Weights of a small GPT-style language model, trained from scratch on English Wikipedia: MLP 2304 GELU, no biases in attention or MLP.
Each number is 128 + 32 x the weight over its row's rms, rounded and kept within 0 to 255. Layers, rows and columns count from 0. Numbers have three digits each. The size before them is the row's rms in percent of the matrix's.

# up: layer 9 MLP up, 2304x384, rms 0.124, rows 2202-2215, columns 0-95
# down: layer 9 MLP down (transposed), 2304x384, rms 0.0556, rows 2202-2215, columns 0-95
up2202 085:071204137083144196075101162088117148117136135159104088142091104116102124125131135134128130135187144086132075169124110073120148124121151124146179128086107124143164191144160137140092134139073081124073140152154153115118095127150126113094162105121122131129127106126051139086108114104104133191
down2202 087:139137133112070078180106164194154106159113114157129143120169129139145155128133166124045152144126112201149115096043155148102098106185083082095131097124069174167132152103139206151149089163210138114111113126081076127109098147085132138139178144082172098118088155102147088164113176116147081123
up2203 103:142128113132125136077151188167142108113135140142159122083177076093155143131112161108147180069140111154144147205140111119148120103103163105141179157085064156204152110171127163100124141127152107096141158132154115101107118174164153110139101125175140165082091089151188126073080125122107143113
down2203 099:141073135089168130144153094087188146148152122056113131097127099156098121136174138097076121131127100147138135081126131153154149064146149112143110109090153144072129188122144100066107113138078111090133090132147144147123169087111070154110071181137143124171128204057159161124130108044058102155
up2204 082:163098111084100157142126129125144099117124133154123140146125119099150054103111136124124164144160147122093122129112165095142161103142169155163112138145095119086098150112068116111199127120155131160102097102126185118181154153151088142186155188084123137148115123131102194069138140122113082134
down2204 087:128161113112139148130094081113163153186127169149105151100140118085166137113190098102070153118105168133084119129150146058166135162099107097100133125125154158172197145211199133145100161152133132131156140148071136133101101139128085105150125169109130122167124161168132077137110114133092111196
up2205 092:113069071117083134109098100086093160080176143118109198165080139139158143131084174078091176123068112172128136096168104157137093189138099081133128110143138099156170127125101111129138114064092102096145120111148105129088079116124121142106141095139083141123073178103154094111131157103207125090
down2205 097:049107137107101161134103094101182122114076174131183149200051144124104154123131128117087139198117206143164136110122106016146125090107148133137164128092087111119133124115122130131109147122125071165152115134074106122097157109164191145146146149123145134156145130109151127138086123113114058144
up2206 122:154136149120104116091056123177150152104164164160115148120187150159093109168114103152088144048159103135122075203101116159105129069135156118077162162115109100131159066162053139098069090116090070088146152134100151046153141127059108164098107086126180063113107073142113175146061109150129123114
down2206 136:005100171144103120111157166110096183171121150120137120070069068131198095100149152089113121143099125114093185126124135092111151107142126143184162171135135158139107148118207110134099192148172143146117109141118094182156106146141153132164161114131138152100153119105052073123147149092149157147
up2207 101:111159156142151161099171166110140164156112146058166092070149108117054140058135082128083120045144102142139101139178086162098145105142111094159188087088099106191136161081057129122140155090141099126151110120118199146129178151102090200108148120090187083128141050152137100150169159171146147155
down2207 095:126132119120167191191111144112143130142137133103181103159113194147151118168102178143042169204168091110114108112092139144164092145130156096122150169133134098127124118151181136132108158116107100149063111156179095152140138104090134087152116131122175091133146169117117176139130147139152108057
up2208 084:099135101145137119092125095077123145143124150134134098107107092143130113155100157147040105104139138124137123119141218178129158073082124109171133109122177152130153168175141134084168100126189099110090132120107154221142112125134102123128157178114197041137117085070118126095163115157097117059
down2208 086:156112128094163109141155078131157082092151135096141122160140186112136079095194125121143097110103079129167126093199111163112184171157114180104093127098137086126117073100129134084177074111115092100091163081152143104134035055152155152170077144154124130115160136137102109121130089113181129128
up2209 086:107067112158176204170140170140143162140091061100093219141126095149142125147101148183103083086176099153159174181174143155120104138144140138169122180140130195088170128124115138122148110110121156128135158120177089147116102132115133114112158173158083121150137081180064113194109140160153176083
down2209 088:154138080149149147118094084101155176101101178133109085114119140129090107112112124115151145213127144117074160113144098109123098147167145094137171127107055080097091126096118112083135145141125127183096080126081123146160108082162129107137072132125102137073131144192104173123093163119112112093
up2210 100:122152153151091115210188093173084092142165112114227129153146139152170122138069101121122154160174117160054148116160117122134121121107140164125125143095157114183109098165094219092134116154176161111123098163181095137143080072080174119138071200104141122204080183145126166120064154146129100183
down2210 097:148119110089159163186108134135137145078139138098056128162129105123119107150116177135066155109084126128125091067122159096148153126115128120098123133138121142063101167102101110101094123123168068092152114095100170139085153083181162150124138162107084063104156115128109125124135159160123103082
up2211 117:114130150131089116118119142161145169174133144061091113173143148128126124131090126150151169135176122148154037192081152113161136108149152154139158149148101119079161116131111147083148218161114146140121092180140101130114116173090089093085035078122118082138129137138073099147043108212128080169
down2211 123:142159121113104131089198104066110107094149106173057138090178105091133085118117122127149102097099147109157131043130218128152105122087116071085034125187126139127207194139133097132114115087130117137187127151144113124128105081138131158094049135137094122129174132133153079139099150147090137146
up2212 103:080146106111105087127127180125094062173161126125045141118179125113131104107114170084088144115176141150127152114193136178074072156116141091093159095128116099183163180153122150114129154161139147110122167163105169175116163128165167155081143169025134171156175078117147089123134181080110184096
down2212 100:043137128098154198134136099111078116152128129151135145117075127181120171150129121159130083100065098117129122136153159121168099124122103175097145112116145190133149081117141134132080117113134052182092108157105113076152124129170125159169038084219115151141104140149107126108107047190121090141
up2213 121:130135167094094107098124110132121129194136148140145128112092159158096122128164134084139211113146138117183127111161091102139146152057120115139142110061143119162110169128101052122115142139110092182163130131208127091109130166181199155156181126122131115154122127136108148130187147085157172093
down2213 113:125083154114099142110130127115087211133099152126139088197083119117142120085120185118117141137193156152122082110147093114141136110159133077172091100190093147164097116069154098137158159123190156114094177102119161089143095076154094128156137119106148137114135072108151115085083089113151118139
up2214 135:089136111138064142163121156107162151123146140119121162165075136121117099093121143134140061100146100150173093148215147131151170087185088123124040126127139115134225136136086187103119107090149102112132128130141117093078085152103151159149181106105157135113151092159076136078108121152173130177
down2214 136:129136165094095092095158120070128128097129134093113124076179083126122096134134183182102109103103184156126118080088168102187061144141091114127143117091170128092061095101110125121116117138149116067156160085122105146098183134153158142173109153179161126147169170123147106144095102093103122104
up2215 154:126133143186160155119167146151140140139076218097099133106087075118161085076093066125162153159071124093097100087126189156096153157118089133179182110140129094139126146125135113106129157103135085137190106138092134045194115135191144111116137060093157119095101111114133114135166152123161157074
down2215 155:136143089141210170121115131143131128120116150132149098163146069169146100114125086142156120182121143144114124109133143160124113107066156138138137138144188188116126113112140142049131196105155138099115071086101111012227170157147134103132204133155122139124132170095094127109124108074138109102